Each number is 128 + 32 x the weight over its row's rms, rounded and kept within 0 to 255. Layers, rows and columns count from 0. Numbers have three digits each. The size before them is the row's rms in percent of the matrix's.

# layer 17 attention output (transposed), 128x128, rms 0.0684, rows 20-31, columns 0-127
120:102133138150099148095171161118039091141127107116101123131102146127153154116120126122107138181078127157154126124161104093107131193134158041150122113118111122136112165124104147096136149178147159117183133116134115139135102075152126172094175149155076128147118126109135175085121119129189135187145151165077148147074190187109141192185183202124108148125139216099165105091122130112136067133139
117:190150102158091087112088147155129092115144107118145108111102139135117177132169094067149082165179184198174080085190104090132121080132074103132139126109115094132121190114150146120091135125173075165142155150202104208120128121100137131155132165099161163152151169107116124106117131098114195107130167162152139174115150132174089105119133143120124050146093083166194118143120134138146146116167
120:122114134094093147145163100099141068151125135089178091151141187126105166123120055093099103076134149134113095143094109160194101118183141135175107096114082156156116094134148161156114115077149081071150154137104104142085082148118133130168101084165132165141104143148129149111127171141108139106141155124164170114165115103142128160090046133157195141115137149195132176202197066122081111130106
125:125173098141088075132138115071124085128103126147110066105159148136091109102120151129146139140149170117164142174092104181192143084165063111129095122103147095113098167172093218102102129119100180071143170117109145072126129189108143111184082132157152170121160147080138124110135096056106052173098159168108144081151115113151156117152178119083107129110164158097120101113152141137147156141102
126:166094189161075123159096099135114096107132122120111126049099187172056194145172115174067159107145121170120132139144172199148151174109103118143119133128134107093141145130079105170036117139141138098117094131061152107177077168138118127109175104142099188120139103129136111153078064120174141117149111119102098147102143113110155080076093099149127129126129144166133068160115101137148117153110
123:085163109155144166122028143130074078105098116169162138145098098092085165145191108134137138157073130111180121169088163108165139186109087167107130097106110141174155109132141123153087061127113150201139127154097142113120138113091097079165125108126110146141171073137174088187179206149156121166134157139114122122122136110067108159166126112100110145108114125136138102182074103167136085138136
130:136111122145095136100116137161158159138086096197126129094113108147173133108093139201155126174159111137140052134127128109199133112180121109159172177127195132183095096069103068079176125167077112072150144098152154095144114216093117087173164103121083153070119109139127122133171138119113138085105143113079083163064091085129090116136091171130115144139143130152164104127126110123128116134111
130:126104089132135086167156115144162133129126090175173131134121095095100138094150133107148167152114136136204170081136109045097109110148111106095144154123124158088143116139157188078106122157138099156151155107092115146155069139123114148105148119130120084141096105118131166153184108141098116189169145102088132115093082035202149130110099096093169113149156096159025131187138119157145084161095
117:141203088101090131140103195061222096100099145122134142158138178160100148121130128117078151130065106147096149103147116169124092101045102068162119124126114129147180167149153118063079093185126131117152095125151173159068146117117095113113129152170062052142106172132126122124127087101182105124132112131135088115174147074116146123162151098141109125157110148131151138175114096140144130150103
123:135125114121118166120110132142142085165114142211205145103141141166069168136127146139147121130091085121113150085124090176150189131195137122153108094138090154178111082127139124094068108097106127134091184144121079142131126124089132164072171174093117102083112170107147132111073088179130084120122181136121126110091122113148123179147135177076147194090153082089176162076171131126121174139107
124:164142167095131149107099131140186190187087124119096128102114159107149098126186141096113118139121110111192111096134155176169061082090105147144115114137113150224155169089163101111185195156136169113151109114145035128131140118175121183095160108131141179092166149131153131125120111178147113191076123148100131111072121159126135125162136153112159125105118057121149151124082134161131143082126
129:106133156071161112148112120108140140123107165113132184073111138156148167104081106158141166114125124053129100137101173098166140074123092109073141077115212182116151173139155201120104152145156110151169123156079166117108076062056127150130110129130098105124091135107098123067081119096133188088090132104107147123070138100169108134131148113107135112111130154147115143108116144112134085048063
# layer 17 attention value, 128x128, rms 0.0548, rows 21-31, columns 0-127
119:130135142140133193060093043158156136163140149100078118137135076158150068143151119141200173103122179172121133122157149115155112099100153140144107120107207135185089107146078137134132094104140102176101151080115171153122068097094112163184097089153178110125111130087147077117140172128113119107098115162057144104111117155127143107144085138101146066118087121139107084093151112082165116105172
115:116153140127069183111086186150115102162129103122139108101124105079066063146132122141127132177162120150149110184138102100156138117098136152139082123097110087149140104081111062118154119134134141166151152083203118121142135129143084090177093127093163123167100153168131122151127084051125213155099150082080111079142092107127075169142210137165163108178099137102140108141090153112145113093099
119:140118133137118137114080127160182100089088125166094085081104126071177109099150136136084136124158191130144123154139125244101102144129141178177138137155157129121086087101113165091121112112134168123110153210151106195150064116133119121129170109123097074115146142168128099109138096127140127093136092110101091157071136159070168127164195099087118085133141095093200118161143129126117168094108
132:178097115090052115113141157137136112101162143149116131065102167140102095163132098181186134208165181169162195110111087088079140188141105140190046146156118133082160135124131121115092029097111109129147108148117175186121129084116164167126094071118101141137110150143083117128123169158115167154124112143115114092143145144128157129109126101147084158123088137141152160161092107129095162135103
119:128097131094148123053169104143126060176164063069122155084147115094101136156158113128076111185151154110125126112152122117133132173156173107146120114095125140147201166120105104127085122158140156142095105117102141192122118127120096162118178100134168170145171152075058101148169077152139097156170090114140094169139118074172156142102180096115103124171139057149078179134177104134117095132103
136:102047141121121131123121160116140074096115123168155149127143103118128147151119120207149126160160136145092087095143168136126136153143124093077103142183122110142092159118116196170093162155134169075082174124157151187175133052175142133160111122166183135124082107078125161119112108173163108149131102137172183078186170103087104171189123128163102104113119142139186069100142103166117110103104
132:135084125059116160068081088146082118155133156102126119162132140159187114086140131178105121136140114132115141177156130164126192117055104152089087128170134085144128140165150105170163167196139138155110115144100093152178151141117121118205132179091156142144124104134099134140160118155157098120163117122112129136121088141132067155074100049158155174116148118076172134116079068080140151197141
123:117112166162145129144090114155093133111088176113135124118125170131126123155158150111107126135143138084046110123134094118145158161116120137148079164123185132117181136180149089095144091165109191143127126126106155116066135163031155193158163123116136095093163111148101106150142072149055153152091135131125112068145107133166171145160107101120116092044053156149134128224103126101131123152109
122:175143171065066153115154168107109106148176105163114084167112115104137107118113110178123135113123168114081136166075075105139132094175114092142145152148136142096075202121168098106087198094154148143113128147138144131056161102124147061126115125085180107142163146177109134114163104161169111100148178085151104140169143152110079114157082181135159082131104146108150115163177075130189140134105
121:095133081153144107111133169160107131136072136144150102106160181169147055145136186055147144123158150113053144087103194115075084170159162110098162131149108117157092126135120127151109132108140159136170089065097184071070108124094118030103116128082143073141131118144176122139171134161113101130126112117117148106144164084153107167159083130135143162153178146139127141166135132135135169093188
130:119136173129158173144069162187121189094111095159069065158138117126153080122161091075152128092132191128158139138082157159071148126131142072071139100168127159093116143095152113167141100170166059146093102131170121156095085148121141123117159140110107152123097077109127107151094146114134150184226129143150121076130165141116140147113152056138150132115077136122118152137131130083113111197162
# layer 17 attention query, 128x128, rms 0.0548, rows 32-45, columns 0-127
101:048138122102104129117082130133140149116127159121167167109123121156091101069094140128121099090131138156130144151120124080172193109088138123115182142110114109147163137135130112122105125049144114104173179077074122112148155149124156128078092086147127146071162087113145144125084169159187081125168117160137061163085139151144154186179165132142171217145140156174144061172137160128122077134112
097:156124186120070180138125172158119128128136120105110170163114167111179180093106155121132165147100163137169131169092145043086157165152128121082177086113131060115126119049160180168137130122117128125185085134088164199146110177148092116174092154134119155109142106132157148089135117131109097183107140120086142151130135049102138132139129151106079094093148169102097134117118098135106155080194
106:220190152090148131101182170120110102130125157222136148104107088168078095107114100136103161132122141128095115122088178097084153127122181137136146156172034196139093096170104202138110079145144155154143120072067088172144114129113121088137120121135151163136090136130130124116067104121155163141133118219142098137135102117122136091092120134118097131104108105099102136165109110164150128145110
103:103118116133119098132126155075126117163176176117130108109122091121204147121140156071150084143164102105170150131203093078138128147073182102133150154081061156204127166091129163150172103143080118077128189136185149147095111124076082086140123127165166159201155119150074088099178171151147105178133131101127110139134105134118124123063101122123121148156149089128109068101120142145126109132103
101:100138148046075124125217147170113107117135149078123129147138127160112055167159111111129107129067149077095121119127086121088122140175138160143137088184082129084162135101178138109124162146142133138171138104165096092155105109126140131111134165134148143105090084092123168118151060141100160154084150132068124195100167148128161131095136145147135131147097100189058062115171166121135128077076
101:184100112127066183151151148171115104132100157127165093112072144113143160146165115153127069073114157088110120155114189133083095097095121161128075127152103141146039098176156117167093129114137144139157131133201137127193089100108196086101077105175121191146087153102097114181087145165094128176140122115159119147093108093147122080162156110121138147086167104126115148148149088129087141100132
105:109139109141109094084105138134155135134081073089141125179088110140090114100141095078158118172108090089151072187096158160110145151127115134096138084102089148115094134165134122178082129179172119096178168088105128189131158143173164158163151140114074067153136183116134123137155098132170090131104167079153071126100118107116104184127140132109141132098105144227136128087151102164050121120089
097:128133136156142105112166089141202155171143102126120128099058161186094125109155200089085104106108107114125123113151196092113163071155133069111093130134147079139125148145126119204080103065105106082088143113137191104056148104145136116125152139136170115129093125167113148116127150176124179074084100122134142187167150126161108149105105093168157145098158103154112113068103107104152123105064
107:103121168121128085130108109147145087158135058096087120135142103106083132192079119110162092121110105145119136151127129116139127121131093136091081174093163092107157133158110127141111149056113131148130131092093140114173134113107041109148125148143145134173174105152136188089153100122081193103129136169034081097094126122072177168140131127067083187167094163099164124176130188183138126124133
099:173095191080136142129164105114146089060135122142132154116086085159143101149154162080125121137123106033136135076157074144143119152142072126076114148118120124065109187138127130146133136105120039161140115144125149130083153155147132066112064114078138128113113159130135087156084111126128120098164062104134159172107096096063094198125134150147099093155159182133097156119126163106119114126186
102:063125141144102136115066191132126086148144138153093073185149106136129112138124164159073137108101068182165142138186149123155113116086090154148138073177108142134124153183216136155179137130186101131183130151080176165155082117135117093099074141124131098099138170111127095142161150139129140106097148160074071130092108127070157133135168125128115114063169094133149177158122144150152092130159
099:130182212086140131100161120131100135164178144147110147091066150064156164145112139129072163119097084175073085135111175122098098079152129161113130150125173120119173150125107119113157112114110082120115162124117148098164156133170175145114123094146150114186104076134133089134193096103144120177160078154144139092127075105054162100165093169117151134135142138215153096135133188145110150156099
093:110177120180115141151128166117129117148131123122062104143104169156172124126174132050132161160186101142112117117118123111139130139061172154144113173132143050170133205112142188115156148116069146213109093141171164153128178091130137142079130174123107144121092103138147113134091086156172096096175125110076155093126174163161176088107164159108151132114111103100139100199162123134104137167110
100:135095095129173088137147197168131132137123075126195160079075069150161181111118074120123151097137119061081093110165141098081165083116162106195147108229106086131120155140098145089112056129110102100166133139142159100138139127123111150114125129141109162129169165106150097123108095126101131128156162132151191138158153139163129155138027112138138102122119046146101124133125120133087142109118
# layer 17 attention key, 128x128, rms 0.0548, rows 32-45, columns 0-127
101:178116066113135115120098133115089151127154183120167112148128111142091203148092157129109107137122133119078170137141136113067121181104147142142168131064132146091120129151148112138209145129121088144183171107136162121063095163150158187114106112193140097090092142097151095146146159112175130075152156106150129137118116175092105062154155121116211222132102148166114119121172152100143088133104
102:068147152081085131090165158117102195139167135121101178150134134121145141132119154098126088085129151076114206161145157096148097198119172163089117075130123104082111195028145162095117178092148081145198144113101157164159163101122106127159119146114140099121117117148161147093167095161111171149111118200112056132112132092138176158110128114113091124088136128083096128109122111150122129133155
100:170155142144079143121111089133092190086153103196103124135138115123145132092154153130083150129106095169120132111077157081134105165156130182149155146112074157143165107125122090196170138105116118147134088117174117194137128147143118079140123136129175102207134126147129100091093110078116144094134124111087135103134073097092147132081128144183107049115172085152157155124130168156155085237146
108:095191144139123112138159138083139108129130107192111055107163110099114102118142135071156111132161138172065143120203125139181149156140151116145182124138105177206110151054193166180137086105132138105137103202153158109108126126139183120078113116084167137112147087151090106186112102163135130110164113125069126131118082143122160126160109103139134171149137132157108135101135169093109180058107
105:114126127086116162113194098146098164125160126094108170096081139095156153093121186072120108145076129170151145151127043132083098084109117185168111100144089184136185096108146099197107117131135100134144145140136146171122098196081158103107117143115145105101083060089124134082156123154101119136067088129119138120139160166103170154150139154071169080136087106069101085146137119150116080101115
103:121112127123120092161173064110103148079099087142128195173079135114113095107150105137050086120129171093079158157143126107095120135139124189092090101209173133148118138213100109166099121099132116180058167144167150126093106145131143098133047074123147151174103133164115149139174096101083142109149132090093129172093196116146097121136092110165120126105169138133134153146127175112147121139136
106:071096068139145136141096157124124146150080068133130124197101125103160101144133132107125117165145051124128113147090116169122151152137090093139113071075144158137175175160145121106136115101144117150187174136108090147133139138148098157171145124124105111201071132138198133140108119176152058102096149138099056098123130163142127183163100105141155148068170133195157116130112139180089061108095
097:129167064152155137117125133142169133114132174117164117119049127113170205172170131090161109127134084137126134081133121090124146163111149124104119148123085086078151112179139136183077119117125123092147158161132149130149117081084215173082112138101174114186125134189111068156112166098154105061086145146133121122181133081128081155133114130145165130114119092099091126088148084087148155155058
109:176127147078129094102110132130169126189133095120112108133137144168070155179155127134126117096139136149173113119105179158160068176150090152096106133134179150081059111171143111121147134118143064123147124135120173097130100122104126050168164162098138099089062135123130110078171113156144131085166070127114103079095137176107188079143170148170077106187104115101141168152165130164118119156069
103:166050120140099174151154126129131085146122139103170088189057107142123099115131165061171139171063041061140094071206117132100141131090118125094107122121116114078173120071126129185120154143176097133145119164093137151094105110092103077103096089172096164112078120113101120175127129131103159124148092178157144136134137102132177102085128083118107102106124168120135167091115119146130154122138
103:102157105125162143087066095078180131169168139122111202231122164174120099104134161149080145159120109193107174150125111115127129145082149096107110132176162140173152149111161154173129079114115063138126155118104151169060165114142142077110120171116129102112126161126164139182074189149087127087160166128137153144107110162164106127117153107140084092100144105088134093165159173147115097098104
102:134124142077126122095151139172109163098119144079157161104125121115137195097089169119099103178072100136087101121163153131147086147149114121112140152151153126191125148147103040097174071096124063073123136088147167098200150098152159059134145179190118136146128143120166107135176131150106169166171142131129115149189078150093129140142072109171134104163107138134134179094094146150190119149108
092:142121152177131130103144068114116107126123112113058149100084121241122154125123141119116081164138131132075142120114107163184157140113064130109127147118112138123142125145155133093083128190086099150140084054167145144150149033177200093079113107149112101102125092141128110091077144152138185088112131072090117135086099115127159159142162152140096197115122108160149111155142111167080145144127
101:121098093125143151140135162110114138115136138138114160135115151144140129109076046056113137106130103113086102058088182124106141078052128158113197137183179076210134180114099141110090111124155106114088156162142138114110098160156090144077123150108116181174135113155107070127129087070171121161102173130047145137162100127119157129146158145061154134124148084136140111124122126127092179160138